Part of a small language model's weights: biases.
Each number is 50 + 10 x the weight over its row's rms, rounded and kept within 0 to 99. Layers, rows and columns count from 0. The size before them is the row's rms in percent of the matrix's.

# layer 5 MLP down (transposed), 384x96, rms 0.103, rows 5-77, columns 48-95
088:58 48 33 52 48 43 51 46 54 38 60 32 38 58 58 55 44 52 39 45 56 60 61 61 38 47 48 50 51 41 39 59 48 57 28 46 53 57 40 33 67 56 51 53 69 29 46 37
096:49 40 45 42 51 40 46 62 59 57 44 38 42 55 37 43 45 46 70 49 39 45 55 50 63 42 52 52 59 58 54 79 42 40 48 50 55 71 59 56 49 47 64 44 37 69 45 49
095:50 40 74 54 49 48 58 46 42 41 52 75 30 47 49 48 57 59 44 40 45 57 54 52 52 48 59 55 56 42 60 59 49 46 46 59 62 36 57 35 46 57 58 43 54 39 47 54
131:69 23 61 65 49 57 53 36 47 43 56 45 71 48 58 63 57 62 31 45 59 41 56 35 40 51 48 56 28 47 61 49 49 45 38 69 53 53 48 59 55 42 56 39 55 47 64 49
120:39 48 35 54 49 33 57 49 47 55 56 45 42 51 47 59 45 52 38 57 47 47 58 48 62 36 57 48 39 35 66 40 50 64 54 55 58 50 47 40 56 35 24 59 54 58 62 56
067:42 42 30 62 54 52 70 54 49 39 31 45 45 60 58 42 44 46 49 42 52 55 34 52 42 44 54 45 41 36 53 39 37 52 43 63 43 58 44 42 45 42 45 77 66 64 48 40
125:50 58 55 52 35 54 61 52 43 48 37 57 40 39 60 37 53 32 57 37 55 44 50 51 45 65 48 56 70 54 47 64 59 48 53 36 54 60 55 58 47 61 55 43 61 43 35 53
110:45 51 60 55 46 48 58 50 57 40 34 57 36 39 38 82 62 35 56 50 52 36 46 28 49 40 53 43 32 40 49 56 54 53 59 51 43 66 64 39 62 41 58 59 46 53 33 37
091:34 60 50 61 28 50 45 80 69 39 59 58 48 53 41 48 51 40 60 65 57 50 63 55 57 50 51 48 45 52 39 63 46 36 47 28 62 36 51 59 43 57 52 49 59 43 35 70
066:41 42 57 55 62 47 56 57 40 66 59 65 44 34 55 43 50 62 38 42 47 50 70 39 58 59 64 49 45 42 61 64 53 37 53 39 52 47 59 53 54 56 40 41 44 59 49 45
105:53 50 53 47 48 44 41 39 47 35 29 45 49 43 56 64 47 56 59 57 43 45 54 62 50 29 54 47 35 44 36 48 45 37 53 38 46 51 44 33 37 72 63 61 41 54 62 42
074:51 58 66 52 58 67 28 42 55 44 42 48 53 45 68 50 54 65 48 53 49 60 40 49 47 43 42 54 48 37 56 45 47 70 55 61 52 45 41 28 58 61 45 30 68 50 32 42
080:65 59 60 71 81 45 65 52 44 55 49 40 46 41 60 55 51 46 58 41 48 61 49 59 30 52 47 32 29 45 53 50 48 48 52 52 43 45 57 68 50 54 42 35 51 42 61 50
074:34 39 34 56 49 55 69 50 50 43 40 50 33 63 58 43 49 44 49 46 48 68 37 54 37 33 57 48 49 29 44 38 45 49 48 52 40 60 47 38 57 42 39 72 63 60 55 32
150:59 46 38 37 55 46 54 48 62 41 45 70 59 54 25 45 63 34 41 66 37 48 59 45 39 50 37 43 52 47 48 44 42 62 41 38 34 58 43 50 51 56 73 74 43 45 64 51
106:44 35 45 63 34 54 45 54 54 58 40 46 49 24 40 54 48 40 49 70 56 69 52 41 54 72 56 45 75 47 51 53 46 64 59 54 51 69 69 60 59 50 39 35 39 48 47 50
111:61 55 50 43 49 35 42 51 48 58 59 44 60 63 47 56 58 58 64 56 55 47 29 75 31 27 49 45 48 62 52 46 24 56 47 53 43 48 47 56 54 58 63 58 40 40 54 41
090:51 39 52 66 58 57 72 48 55 46 47 54 36 54 57 45 64 47 47 45 54 75 54 43 46 31 50 58 50 41 46 39 32 47 27 44 39 62 51 38 55 47 53 48 70 54 49 29
103:38 56 70 41 58 54 62 47 36 23 56 58 36 42 41 40 34 55 45 55 49 35 38 44 55 47 41 53 52 55 38 40 64 46 39 52 42 76 44 61 40 58 63 45 21 69 63 51
062:44 51 70 62 63 67 59 54 46 44 36 63 52 48 51 47 62 44 60 57 47 41 50 39 30 48 35 53 55 50 54 45 30 61 43 46 33 61 49 54 45 60 76 38 62 45 52 58
086:64 57 35 66 53 56 67 52 54 45 44 24 46 60 47 46 29 44 46 40 49 47 51 59 43 42 48 47 55 41 47 41 37 47 35 54 42 65 51 50 52 40 41 47 71 47 43 32
078:37 44 51 42 66 41 53 53 57 45 55 48 48 37 40 50 55 56 34 63 37 48 45 57 45 57 56 46 50 67 54 52 51 42 45 34 61 43 64 43 53 66 46 43 57 56 49 43
134:50 39 34 49 55 46 57 45 67 43 44 52 40 69 52 63 44 48 46 54 40 49 58 62 38 34 42 53 57 45 59 62 48 65 46 28 39 50 52 46 57 64 51 68 60 41 39 45
055:51 43 32 53 51 60 64 48 43 60 46 54 39 42 43 46 47 46 57 54 49 37 66 33 34 39 42 53 55 79 52 41 43 30 53 54 67 52 45 40 55 53 56 51 45 49 40 50
070:47 43 32 63 51 56 71 56 48 42 37 55 42 66 54 43 47 45 53 43 50 57 39 51 38 41 57 44 46 35 55 40 36 53 36 60 45 57 43 37 52 43 46 74 69 67 49 37
079:43 65 46 50 56 32 40 51 62 42 47 55 52 69 44 49 47 40 59 45 50 52 44 61 63 40 70 48 37 48 23 56 55 44 47 57 47 44 57 43 33 83 63 44 50 55 40 53
057:61 41 68 47 56 50 43 51 54 44 46 49 67 50 64 72 54 51 43 58 54 46 48 50 55 41 42 48 56 50 56 42 65 50 50 44 71 38 57 44 47 67 61 37 45 62 38 49
098:58 51 65 57 47 56 49 49 43 37 62 54 53 44 57 61 50 63 43 33 59 55 44 51 38 48 54 53 54 46 41 46 51 39 38 32 60 60 66 38 39 64 62 45 66 40 43 45
082:39 47 52 47 56 43 50 63 29 65 38 58 31 63 45 43 47 49 37 44 52 50 45 38 66 44 45 59 52 44 47 55 69 37 45 58 44 50 57 46 43 42 24 58 55 50 45 46
158:49 62 48 43 56 61 56 46 63 44 41 35 38 50 49 49 56 40 40 55 36 42 50 46 44 34 49 42 53 46 63 50 45 47 56 57 36 55 62 46 65 47 47 58 50 32 51 44
059:42 39 33 58 58 53 68 53 48 36 38 41 46 66 54 43 47 51 48 45 52 57 33 52 47 40 47 45 51 37 52 45 35 53 43 58 44 60 48 37 51 43 42 70 63 66 45 42
080:58 47 47 59 48 57 68 56 50 38 40 28 44 62 48 41 36 42 46 42 47 41 46 51 46 31 53 44 59 41 53 48 28 52 36 52 42 60 47 42 53 38 50 50 68 55 49 33
066:40 60 34 59 55 74 56 36 51 47 57 49 60 55 55 48 67 45 40 41 44 42 59 45 49 35 49 42 56 49 53 37 47 36 54 48 71 62 55 42 58 43 34 46 45 41 47 60
130:46 58 38 38 53 41 68 53 50 40 35 48 44 55 34 53 51 35 33 61 40 49 52 38 49 40 53 49 46 44 65 41 44 64 61 44 33 66 61 51 66 39 50 61 49 47 61 38
094:50 42 44 48 68 40 33 52 68 52 49 44 58 68 35 62 61 68 51 52 61 66 70 51 63 33 49 44 48 46 57 47 36 52 50 35 53 44 50 45 40 68 44 44 31 55 51 54
089:58 54 45 53 65 42 37 57 34 52 55 41 47 47 44 59 35 39 64 47 74 46 50 51 48 36 38 46 36 80 55 51 56 67 48 49 44 36 51 56 63 62 52 54 57 61 43 34
106:43 49 48 47 47 56 45 64 68 51 63 48 51 52 53 63 50 65 36 64 45 50 39 56 62 44 47 48 43 66 43 45 61 46 62 68 34 42 30 46 40 59 30 26 44 52 47 52
060:49 60 57 57 56 48 44 66 40 68 46 68 65 35 51 44 31 48 66 37 54 41 38 48 52 42 72 41 29 51 63 35 41 37 57 61 44 51 61 55 54 55 57 71 41 37 37 56
140:45 45 43 55 59 47 65 43 56 55 45 58 31 52 50 69 57 45 54 72 38 65 26 71 50 61 42 41 60 50 48 63 55 62 49 45 46 55 42 47 43 51 34 72 49 49 47 59
087:37 46 65 64 50 62 45 51 53 60 45 55 37 44 46 49 56 43 52 55 48 56 57 34 60 41 46 47 58 51 44 48 39 55 42 49 43 72 44 49 57 32 51 49 57 50 57 45
097:55 63 40 60 43 55 49 45 37 55 47 50 33 67 69 36 40 46 46 33 61 69 48 52 55 46 47 37 41 71 61 34 43 47 43 75 52 61 57 50 47 46 46 39 50 56 52 45
073:42 47 54 60 53 47 36 40 55 34 56 38 53 45 68 58 49 66 33 54 36 42 64 64 60 35 58 56 60 70 53 39 53 29 40 59 62 58 52 47 42 49 55 40 35 37 52 39
086:67 40 46 59 72 55 72 46 58 33 29 46 43 48 54 46 44 49 45 52 66 53 47 34 38 32 52 50 52 39 53 46 46 67 36 51 30 59 40 54 59 53 62 45 60 44 54 42
072:43 64 56 49 68 51 37 60 51 50 51 53 62 36 34 37 56 44 47 41 63 49 52 55 36 61 49 45 43 46 37 43 39 48 48 56 53 55 46 53 64 40 41 46 61 27 54 52
091:40 34 54 44 60 43 37 56 47 57 49 43 71 46 49 50 62 42 48 54 74 56 39 60 49 58 45 51 38 52 46 33 44 46 43 46 45 37 48 47 34 46 45 40 41 48 41 47
082:51 55 62 70 48 57 52 50 24 59 44 45 26 47 58 39 62 59 57 54 51 40 57 62 43 65 43 50 42 58 56 43 35 36 40 65 47 37 35 55 25 37 37 52 37 62 54 62
084:63 50 55 42 46 51 55 52 35 62 41 61 67 53 55 53 43 41 46 42 73 32 53 66 62 44 59 48 53 63 51 68 47 38 54 57 23 42 43 57 42 47 35 53 47 28 53 45
082:43 49 58 45 44 37 21 50 57 59 42 64 52 59 36 62 50 55 49 59 50 58 40 28 47 58 57 56 38 45 28 54 42 29 57 65 58 37 40 60 39 36 42 55 52 40 66 68
170:47 71 49 41 39 53 57 57 51 51 35 45 24 50 61 61 44 47 40 43 38 44 58 35 43 30 46 39 61 43 60 52 50 53 63 51 53 68 70 40 60 49 46 48 48 35 44 49
064:56 36 65 44 64 53 53 53 37 57 59 63 64 45 59 45 44 60 55 39 71 46 53 42 48 48 55 49 46 67 65 59 46 50 46 42 23 48 77 57 42 45 52 57 62 42 44 47
120:66 63 58 66 53 50 36 63 43 68 65 46 52 48 63 29 50 48 43 63 47 45 54 34 53 45 39 46 47 62 63 33 50 45 48 42 47 43 46 38 44 54 46 77 61 37 50 68
110:56 43 48 51 60 54 70 43 48 40 37 63 45 62 49 46 39 29 40 59 53 37 49 48 35 30 52 45 65 43 62 47 50 51 35 41 31 48 46 61 55 39 72 56 57 40 54 46
075:63 62 38 71 67 62 44 44 56 48 45 59 60 52 54 43 35 50 60 54 45 49 30 62 37 41 44 57 60 37 52 26 29 50 29 51 32 65 53 61 58 47 55 48 53 52 56 47
092:63 63 37 40 54 36 49 56 54 55 37 43 48 49 57 36 48 55 57 44 63 55 59 55 53 59 54 47 53 61 50 53 46 52 57 48 45 47 33 47 35 49 64 43 47 26 35 52
094:57 55 43 53 53 51 69 47 66 39 48 35 56 52 47 63 72 50 48 60 47 62 43 51 43 38 52 54 48 57 36 46 52 61 36 46 40 74 50 37 62 47 45 58 65 35 46 32
094:43 58 39 64 61 48 72 52 47 53 68 40 31 49 59 60 53 46 41 42 63 62 36 37 25 42 57 46 59 49 28 49 29 57 45 42 40 57 39 51 59 51 55 52 70 61 43 33
093:34 39 48 49 62 69 60 57 51 33 39 34 53 50 42 46 42 28 59 65 48 44 44 47 61 44 43 50 45 38 62 48 34 65 50 51 48 66 50 49 38 57 24 49 54 70 52 46
140:60 48 41 44 49 55 65 31 50 47 42 69 57 54 37 49 67 52 42 41 41 56 52 44 67 40 56 47 65 29 59 44 44 45 45 42 48 61 54 46 48 38 59 65 64 45 38 37
101:49 50 50 58 55 61 58 51 62 32 42 55 56 52 58 47 26 54 55 64 51 60 68 37 56 48 34 47 49 69 53 56 39 46 57 45 57 41 50 54 50 47 38 50 59 53 53 60
097:56 59 28 58 48 51 69 47 55 32 41 44 38 46 52 53 20 57 41 52 61 60 43 50 41 44 53 48 59 32 46 36 38 58 38 50 37 52 34 47 55 54 47 62 64 38 63 34
082:40 55 44 60 56 41 54 60 42 63 59 45 40 30 55 52 52 42 45 51 61 42 56 42 38 67 67 56 50 47 41 54 63 36 57 51 64 56 60 36 58 47 13 43 41 49 35 54
103:39 35 40 62 53 39 50 63 51 50 66 59 51 47 36 60 40 43 38 59 57 65 69 39 57 49 67 48 55 41 67 52 43 48 44 60 51 51 65 46 53 37 71 43 40 57 56 55
076:41 37 53 61 61 58 62 55 42 63 24 55 45 61 56 51 41 51 53 48 41 58 45 47 37 60 57 39 70 61 53 47 50 58 59 73 51 51 61 59 47 48 49 42 34 54 58 44
059:59 40 48 31 52 50 42 63 48 46 57 57 50 55 45 50 66 51 44 65 56 43 53 51 74 57 75 64 51 43 34 42 48 47 47 43 67 59 45 37 47 58 37 57 64 37 43 42
072:43 38 31 68 50 53 78 55 47 36 39 52 38 71 54 39 49 47 53 43 51 62 36 54 42 39 49 47 50 34 48 39 39 50 36 55 41 56 46 41 47 44 40 68 62 62 50 37
070:51 56 72 50 46 65 50 40 54 53 58 42 68 46 46 35 32 43 52 53 51 52 31 63 51 69 67 46 45 58 58 23 70 58 52 63 38 44 38 43 41 40 38 50 38 68 64 64
102:48 44 54 44 55 56 37 54 53 46 32 64 43 43 42 48 57 57 29 40 54 50 42 57 50 55 54 48 44 37 24 49 38 37 47 63 46 38 45 39 42 41 48 46 63 58 78 52
093:51 55 52 63 73 46 62 54 42 49 44 52 47 47 46 52 49 47 62 54 46 49 42 64 40 55 44 36 40 34 57 44 40 48 63 56 37 45 50 74 62 48 49 43 53 46 51 50
059:39 41 37 54 61 56 64 56 50 45 48 45 39 62 53 33 51 50 46 58 53 56 38 47 47 44 57 43 49 39 49 40 32 56 36 58 48 64 40 38 52 41 40 72 64 63 48 46
116:32 45 44 66 64 54 51 55 46 55 43 31 49 37 31 36 54 50 44 62 45 67 67 48 51 43 45 51 68 62 59 50 34 58 27 58 36 45 45 52 51 57 48 46 52 37 55 70
094:45 60 36 81 38 58 71 41 37 49 38 42 36 46 52 44 62 46 46 42 31 42 38 64 40 49 38 53 33 54 64 34 55 40 56 53 46 54 51 39 45 54 48 45 50 62 56 23
081:48 40 32 33 63 30 40 52 57 50 49 50 52 47 40 59 59 54 34 46 55 34 53 61 39 58 37 50 59 64 67 51 43 48 39 46 50 35 65 55 54 46 63 58 39 34 50 59
088:49 40 50 59 55 41 69 37 55 39 61 31 35 65 65 54 56 57 45 57 61 63 58 40 37 45 45 59 44 44 36 46 32 59 29 45 44 55 47 51 62 44 48 61 73 48 37 35
# layer 5 MLP up, 384x96, rms 0.134, rows 6-77, columns 48-95
123:41 61 39 52 56 43 65 60 42 50 52 46 58 60 33 61 52 41 59 61 63 49 39 68 43 56 50 49 57 47 60 38 43 55 33 60 40 51 49 48 55 35 60 46 46 58 53 39
113:56 46 49 58 55 46 64 42 53 37 49 63 49 47 46 33 41 51 62 56 32 58 47 42 41 28 51 58 51 58 57 51 60 53 42 57 49 56 57 59 58 52 57 50 66 42 53 55
106:60 52 49 61 63 43 58 47 39 49 39 43 49 59 51 60 47 45 61 53 42 59 43 44 39 26 50 56 53 39 53 42 50 55 39 64 34 75 50 52 65 22 34 75 64 61 57 40
103:57 48 32 46 53 70 67 57 58 40 38 62 45 55 37 47 34 37 76 61 45 28 34 43 51 46 56 49 70 41 58 51 52 56 42 54 44 59 30 41 60 36 38 55 50 61 60 42
071:44 45 25 61 53 56 70 53 52 34 30 43 47 57 50 43 46 42 56 52 49 51 38 46 37 47 52 49 55 35 50 44 46 57 44 58 47 64 37 39 57 42 35 70 66 70 51 39
090:47 52 47 47 67 45 43 55 48 56 65 53 66 60 43 48 55 64 48 58 49 53 56 52 55 37 46 49 29 55 54 34 27 53 36 63 50 44 51 48 48 40 42 51 42 57 66 37
096:56 45 35 47 63 63 75 50 46 28 52 47 45 65 40 55 63 46 56 54 35 49 45 49 49 38 57 58 42 39 39 46 49 58 30 59 38 65 53 46 72 35 55 54 56 67 66 48
100:63 44 41 50 56 44 49 43 49 42 47 31 49 57 35 25 58 49 59 58 50 57 55 58 60 52 46 51 49 36 57 40 28 68 37 62 44 52 60 39 52 41 60 45 50 52 56 60
083:85 64 45 57 47 59 54 62 48 61 33 60 31 47 51 37 43 49 72 40 45 51 38 46 43 51 43 48 51 45 51 47 58 45 47 55 55 55 39 60 57 37 50 61 48 50 32 36
116:60 29 48 44 55 49 71 53 38 55 42 52 73 59 37 55 43 61 61 65 32 50 45 49 47 43 48 56 52 46 44 58 51 57 34 57 28 56 61 70 55 38 59 48 55 45 53 40
087:54 41 43 53 57 48 55 53 43 57 44 45 47 52 27 44 42 40 67 62 47 46 42 49 44 56 61 45 53 57 54 45 51 52 42 58 48 42 46 72 51 40 53 57 40 46 73 56
092:49 45 42 45 63 62 51 42 54 51 46 37 53 51 41 33 48 43 60 66 55 56 32 43 40 36 52 56 63 53 40 51 44 61 37 53 54 75 35 43 56 43 43 63 57 69 53 47
073:41 42 22 57 56 53 76 55 59 41 35 50 38 59 48 40 48 38 57 59 53 58 31 53 38 44 47 46 62 35 52 43 40 62 46 52 46 62 43 37 60 44 47 65 64 62 60 39
118:50 41 41 53 61 46 62 39 54 38 51 58 38 51 45 43 34 49 75 73 43 61 41 58 32 48 47 49 42 44 53 41 53 60 34 52 36 56 47 59 63 40 42 68 74 63 60 43
120:43 44 59 53 57 49 51 43 60 52 48 45 54 74 31 40 33 32 57 59 54 52 43 52 47 36 49 63 52 51 47 35 39 47 52 57 48 66 66 58 60 46 53 49 53 40 50 39
128:59 55 39 44 61 45 38 46 70 32 56 48 55 66 52 25 45 50 44 46 52 58 40 55 44 43 60 51 46 49 46 71 51 57 49 67 54 55 56 62 61 43 37 50 58 40 54 45
071:43 45 45 56 63 50 75 52 58 38 41 47 38 50 49 44 56 39 55 55 49 55 46 45 50 34 54 73 65 24 46 31 34 57 33 47 40 67 42 45 64 46 43 62 63 58 58 40
115:40 59 58 63 54 50 56 64 42 22 54 68 45 59 39 31 38 57 56 53 47 59 42 45 47 65 58 54 50 40 41 46 49 51 41 45 54 68 57 65 52 46 47 51 39 58 66 49
115:47 51 39 59 72 55 68 60 52 35 43 51 35 59 47 34 45 40 65 60 45 60 33 46 37 33 50 54 48 34 57 39 36 56 46 55 46 71 47 57 66 36 47 68 66 61 56 33
082:40 56 27 61 56 56 64 58 41 45 23 45 53 54 51 38 41 46 60 63 46 53 44 43 39 43 52 51 59 35 46 55 45 55 36 57 36 57 44 49 61 36 42 56 64 69 49 38
097:59 51 37 53 50 53 47 37 35 59 39 39 30 45 48 56 50 53 67 45 65 54 50 42 42 44 55 46 61 42 62 40 52 46 43 61 55 45 61 54 56 41 52 52 66 41 73 54
104:50 43 48 54 59 63 73 48 62 34 38 51 51 53 30 53 34 39 59 50 54 62 44 42 41 45 53 58 70 45 41 41 41 52 51 46 44 81 53 58 63 32 45 56 61 49 49 48
101:56 37 30 52 68 58 62 55 50 37 38 50 50 61 40 45 36 47 77 64 46 52 36 43 47 41 45 53 56 46 52 43 42 55 34 67 49 64 33 50 70 41 46 56 62 60 58 39
071:48 44 29 61 52 57 69 56 55 40 31 46 43 58 50 42 47 40 53 51 43 57 45 42 38 45 54 50 56 37 49 42 46 57 41 59 49 65 38 32 61 40 38 65 68 72 50 34
101:51 51 31 53 52 45 52 62 41 35 44 59 40 49 48 57 53 56 73 53 48 39 38 42 43 51 58 52 70 49 43 48 47 56 43 43 53 48 43 35 59 52 27 50 47 53 56 53
084:43 55 46 55 59 52 49 44 52 54 37 43 30 47 43 39 33 38 54 47 61 48 39 50 61 63 51 47 62 28 56 30 49 43 48 48 48 59 27 40 47 60 38 60 49 50 49 52
092:48 48 45 45 63 43 47 55 46 60 42 46 46 53 27 45 43 43 71 71 39 43 40 54 45 47 45 50 49 57 58 44 38 73 52 62 43 41 39 70 51 40 40 54 44 55 60 45
095:51 53 30 46 52 47 46 43 36 21 53 63 58 57 33 28 51 58 62 45 44 51 44 60 50 65 47 49 48 42 52 38 54 60 30 51 34 60 56 31 53 56 53 44 53 63 54 47
118:59 35 43 50 61 58 61 50 64 18 46 48 44 67 40 39 45 40 80 62 49 49 50 53 46 45 47 55 65 47 49 35 39 57 39 66 40 70 52 53 68 41 48 53 54 47 67 43
072:46 41 27 58 52 55 69 50 59 32 31 44 46 58 48 44 45 41 54 53 48 55 40 43 45 46 52 50 63 32 50 46 48 56 45 57 41 66 38 36 60 44 37 70 66 70 50 40
076:47 47 37 59 57 57 62 55 44 44 24 44 51 58 48 42 45 40 58 51 38 54 47 39 49 44 54 54 59 41 45 49 43 53 30 57 38 67 41 39 62 32 47 62 61 66 50 33
109:62 46 36 61 53 46 46 53 46 46 50 45 40 42 42 54 34 51 67 64 61 49 14 52 31 34 44 57 44 36 57 56 41 62 41 55 43 41 40 62 60 44 54 55 57 47 72 39
112:56 43 37 53 59 48 68 45 46 33 54 51 41 47 39 38 43 44 75 63 55 55 47 60 42 47 50 51 49 35 48 37 58 47 38 62 33 55 55 58 60 40 54 53 63 58 65 42
091:52 63 49 55 46 55 50 48 39 42 45 54 38 40 53 44 32 24 67 38 47 60 37 54 30 63 55 52 66 65 48 60 59 46 43 55 57 56 49 59 55 49 43 56 71 41 33 38
105:53 52 38 57 56 64 43 56 37 34 56 61 65 48 51 51 51 49 54 74 63 48 52 41 45 37 43 47 43 43 36 55 27 62 31 51 62 52 51 49 53 34 56 60 47 75 38 28
101:45 59 41 35 54 49 59 58 64 49 55 50 37 48 43 63 49 62 55 60 50 59 30 41 54 51 37 53 43 29 39 55 44 59 53 42 58 56 44 41 52 37 37 52 49 65 51 27
105:58 52 30 50 65 61 56 48 51 43 44 45 40 58 41 39 46 44 74 55 45 53 34 44 37 43 53 50 50 49 53 48 39 58 39 62 48 61 48 56 68 27 41 68 66 53 50 39
115:49 50 42 40 61 57 80 56 65 40 47 40 50 60 32 45 47 52 62 53 47 53 43 54 26 42 64 57 58 41 55 45 43 54 46 48 39 58 57 54 63 33 57 60 65 58 36 40
119:45 44 36 58 72 53 63 53 45 29 26 49 41 57 52 44 44 39 66 55 47 62 33 48 39 45 61 49 49 43 53 44 39 58 40 59 45 64 46 48 70 37 42 74 72 64 65 41
080:47 39 38 44 80 50 58 52 54 41 46 45 45 56 53 43 52 42 63 65 52 56 48 43 39 44 49 45 59 35 47 42 44 68 48 60 48 65 54 44 82 44 42 56 77 53 45 50
085:62 34 38 54 51 49 69 63 31 58 36 29 54 66 43 51 58 49 62 49 23 53 45 46 39 54 51 47 73 63 49 58 58 67 38 54 37 46 59 72 61 54 40 50 55 58 53 52
078:52 43 46 53 62 51 72 55 61 39 53 49 40 47 43 56 54 41 55 59 52 50 49 47 40 40 48 63 60 32 40 39 45 60 34 56 39 83 49 54 72 41 50 55 68 52 42 41
118:56 50 34 57 68 55 62 47 42 40 42 46 46 64 46 47 46 40 66 55 51 62 33 50 33 38 61 52 49 46 46 48 39 58 42 62 49 65 49 60 71 24 44 68 70 55 63 44
116:56 41 39 61 57 47 49 54 64 46 61 45 54 61 30 39 40 25 51 48 43 46 27 45 48 54 55 51 41 47 45 61 51 63 49 72 63 57 49 56 56 48 49 46 47 35 72 50
081:65 54 61 40 57 53 57 38 63 46 56 38 40 50 48 53 57 55 57 58 59 47 52 43 58 27 50 70 51 42 32 53 32 46 42 53 31 58 49 46 60 43 58 49 58 44 44 37
100:37 34 34 58 59 60 50 45 45 41 58 56 40 44 47 51 55 51 51 79 39 44 56 34 51 56 36 50 53 50 30 46 34 46 50 49 62 55 58 40 48 46 48 54 49 76 48 63
107:63 57 49 57 54 55 48 55 58 50 51 48 48 57 32 49 26 30 53 57 52 55 48 67 22 41 47 43 47 54 52 60 52 54 36 81 49 57 54 53 55 58 40 49 52 40 52 37
099:61 45 25 53 63 67 66 49 59 25 48 48 51 64 46 41 53 42 67 61 56 51 44 54 44 38 56 51 61 46 44 46 44 51 33 66 35 61 37 57 69 33 47 63 58 59 66 41
118:53 50 37 54 71 56 65 52 55 29 35 45 42 49 41 45 46 40 70 63 47 58 38 45 41 41 63 53 55 32 50 43 39 60 39 61 48 63 51 55 73 30 46 70 73 59 54 37
125:67 48 37 54 59 61 43 61 51 53 60 46 56 59 47 46 37 41 63 63 52 53 53 27 53 28 58 52 50 38 62 33 39 58 58 72 63 57 39 33 56 39 48 54 54 45 37 37
093:51 48 45 55 58 50 66 55 61 42 51 47 57 51 41 49 45 46 63 57 50 51 38 43 25 46 33 59 59 41 42 51 49 62 40 51 53 85 50 58 63 40 43 58 68 65 41 31
113:48 49 39 58 75 52 63 52 48 39 35 45 42 60 54 40 45 44 66 61 50 69 25 49 39 43 56 53 56 40 48 39 38 55 40 55 47 65 45 56 65 37 38 73 71 64 57 39
111:54 64 51 43 54 62 74 49 53 56 42 40 60 52 46 47 45 38 51 57 60 61 37 44 44 54 54 50 55 49 53 60 47 52 35 50 35 50 41 39 50 47 60 65 54 78 56 60
081:46 50 40 45 67 45 68 43 66 35 31 43 52 47 49 53 62 47 54 55 56 57 39 51 51 36 68 62 63 28 55 45 28 62 40 46 36 64 55 32 67 45 60 65 69 52 71 55
087:47 38 45 45 64 46 76 49 65 32 50 40 53 46 43 55 48 46 50 62 49 57 42 53 41 41 53 56 65 27 41 37 34 67 38 51 47 78 62 40 60 46 54 54 67 63 49 52
109:39 49 44 56 54 46 71 45 49 41 49 54 39 51 50 66 53 41 58 73 43 41 35 57 30 44 41 56 52 48 49 46 54 53 43 56 40 60 43 65 56 37 40 57 64 54 53 41
098:39 49 47 50 62 41 76 53 51 46 45 39 57 62 47 32 48 39 54 56 51 55 44 30 47 54 61 57 49 34 47 41 47 58 43 45 50 65 46 48 76 44 44 60 69 65 52 34
105:69 57 52 40 58 66 49 36 67 38 40 59 59 42 47 32 52 54 48 47 55 51 44 60 46 52 58 48 55 53 54 45 37 59 43 36 32 59 54 36 45 53 43 75 50 63 64 62
088:51 46 24 37 60 57 71 48 62 41 49 51 52 41 48 58 52 46 60 57 59 57 39 37 48 38 51 55 60 29 39 47 46 61 49 54 50 66 52 41 61 21 49 61 66 49 50 40
104:68 52 56 52 51 58 63 31 43 27 37 50 57 50 49 51 43 36 54 43 34 59 49 55 42 54 51 47 39 52 66 56 47 61 30 68 28 51 41 53 54 51 59 52 70 57 69 57
115:46 45 20 46 53 41 65 55 57 51 49 27 56 61 44 35 54 49 51 65 34 56 53 52 50 38 58 52 51 60 54 61 54 49 53 67 53 52 61 66 56 38 68 54 60 38 52 45
088:39 53 56 60 51 36 63 29 59 52 45 63 41 67 56 58 55 55 55 53 47 56 43 39 54 23 45 67 60 48 46 40 39 55 41 42 28 58 50 50 65 41 47 46 72 40 56 37
072:56 50 61 40 71 49 39 48 55 58 51 59 56 43 37 52 50 53 64 51 56 60 55 51 54 43 48 41 50 37 57 58 38 51 50 60 44 63 48 64 65 58 55 58 63 37 43 55
070:42 43 24 63 55 52 76 58 54 33 35 52 46 60 50 43 48 41 54 53 48 57 34 46 39 47 47 51 56 32 47 41 45 53 41 60 48 62 43 36 59 44 37 66 64 68 53 33
087:55 58 55 47 51 68 73 28 66 38 42 42 52 57 43 57 52 42 51 37 66 65 43 44 51 39 51 67 55 60 37 54 32 52 36 46 28 73 38 35 56 48 53 52 61 45 55 44
097:53 49 33 45 58 51 52 49 55 55 49 56 48 47 32 44 47 39 55 58 59 55 51 54 13 54 47 59 44 58 59 52 32 49 26 68 51 58 58 50 50 30 42 69 56 49 56 44
100:57 45 47 46 59 61 52 45 51 52 45 41 51 53 49 43 52 46 58 62 46 59 41 55 33 32 66 51 60 55 44 54 51 64 33 60 49 75 37 47 53 39 36 65 55 75 60 48
073:49 33 35 49 51 54 62 53 58 36 39 51 39 52 48 39 42 45 55 54 47 57 42 40 46 47 59 55 71 35 43 46 45 62 40 59 41 69 36 41 57 42 29 71 63 63 53 45
128:51 43 38 50 57 50 54 57 42 51 45 44 29 47 45 53 45 49 58 76 43 54 50 47 49 35 53 50 49 33 49 54 37 45 52 86 54 50 54 55 55 56 53 56 49 39 57 46
083:54 48 45 44 74 67 63 48 55 36 40 39 57 55 52 50 53 46 60 62 53 50 43 52 39 40 47 45 45 26 53 45 46 61 46 66 44 71 49 54 74 41 40 75 72 63 56 38
090:61 69 54 49 50 45 46 60 49 44 42 36 43 58 53 30 31 51 57 45 42 62 48 55 50 65 71 47 50 45 61 59 59 45 41 70 36 49 50 58 59 50 43 56 54 47 60 41
078:48 50 56 51 66 47 62 55 56 40 43 42 49 50 48 52 54 45 61 58 52 53 35 42 45 35 47 61 64 21 49 39 31 59 38 47 33 76 58 53 72 40 44 60 70 49 48 45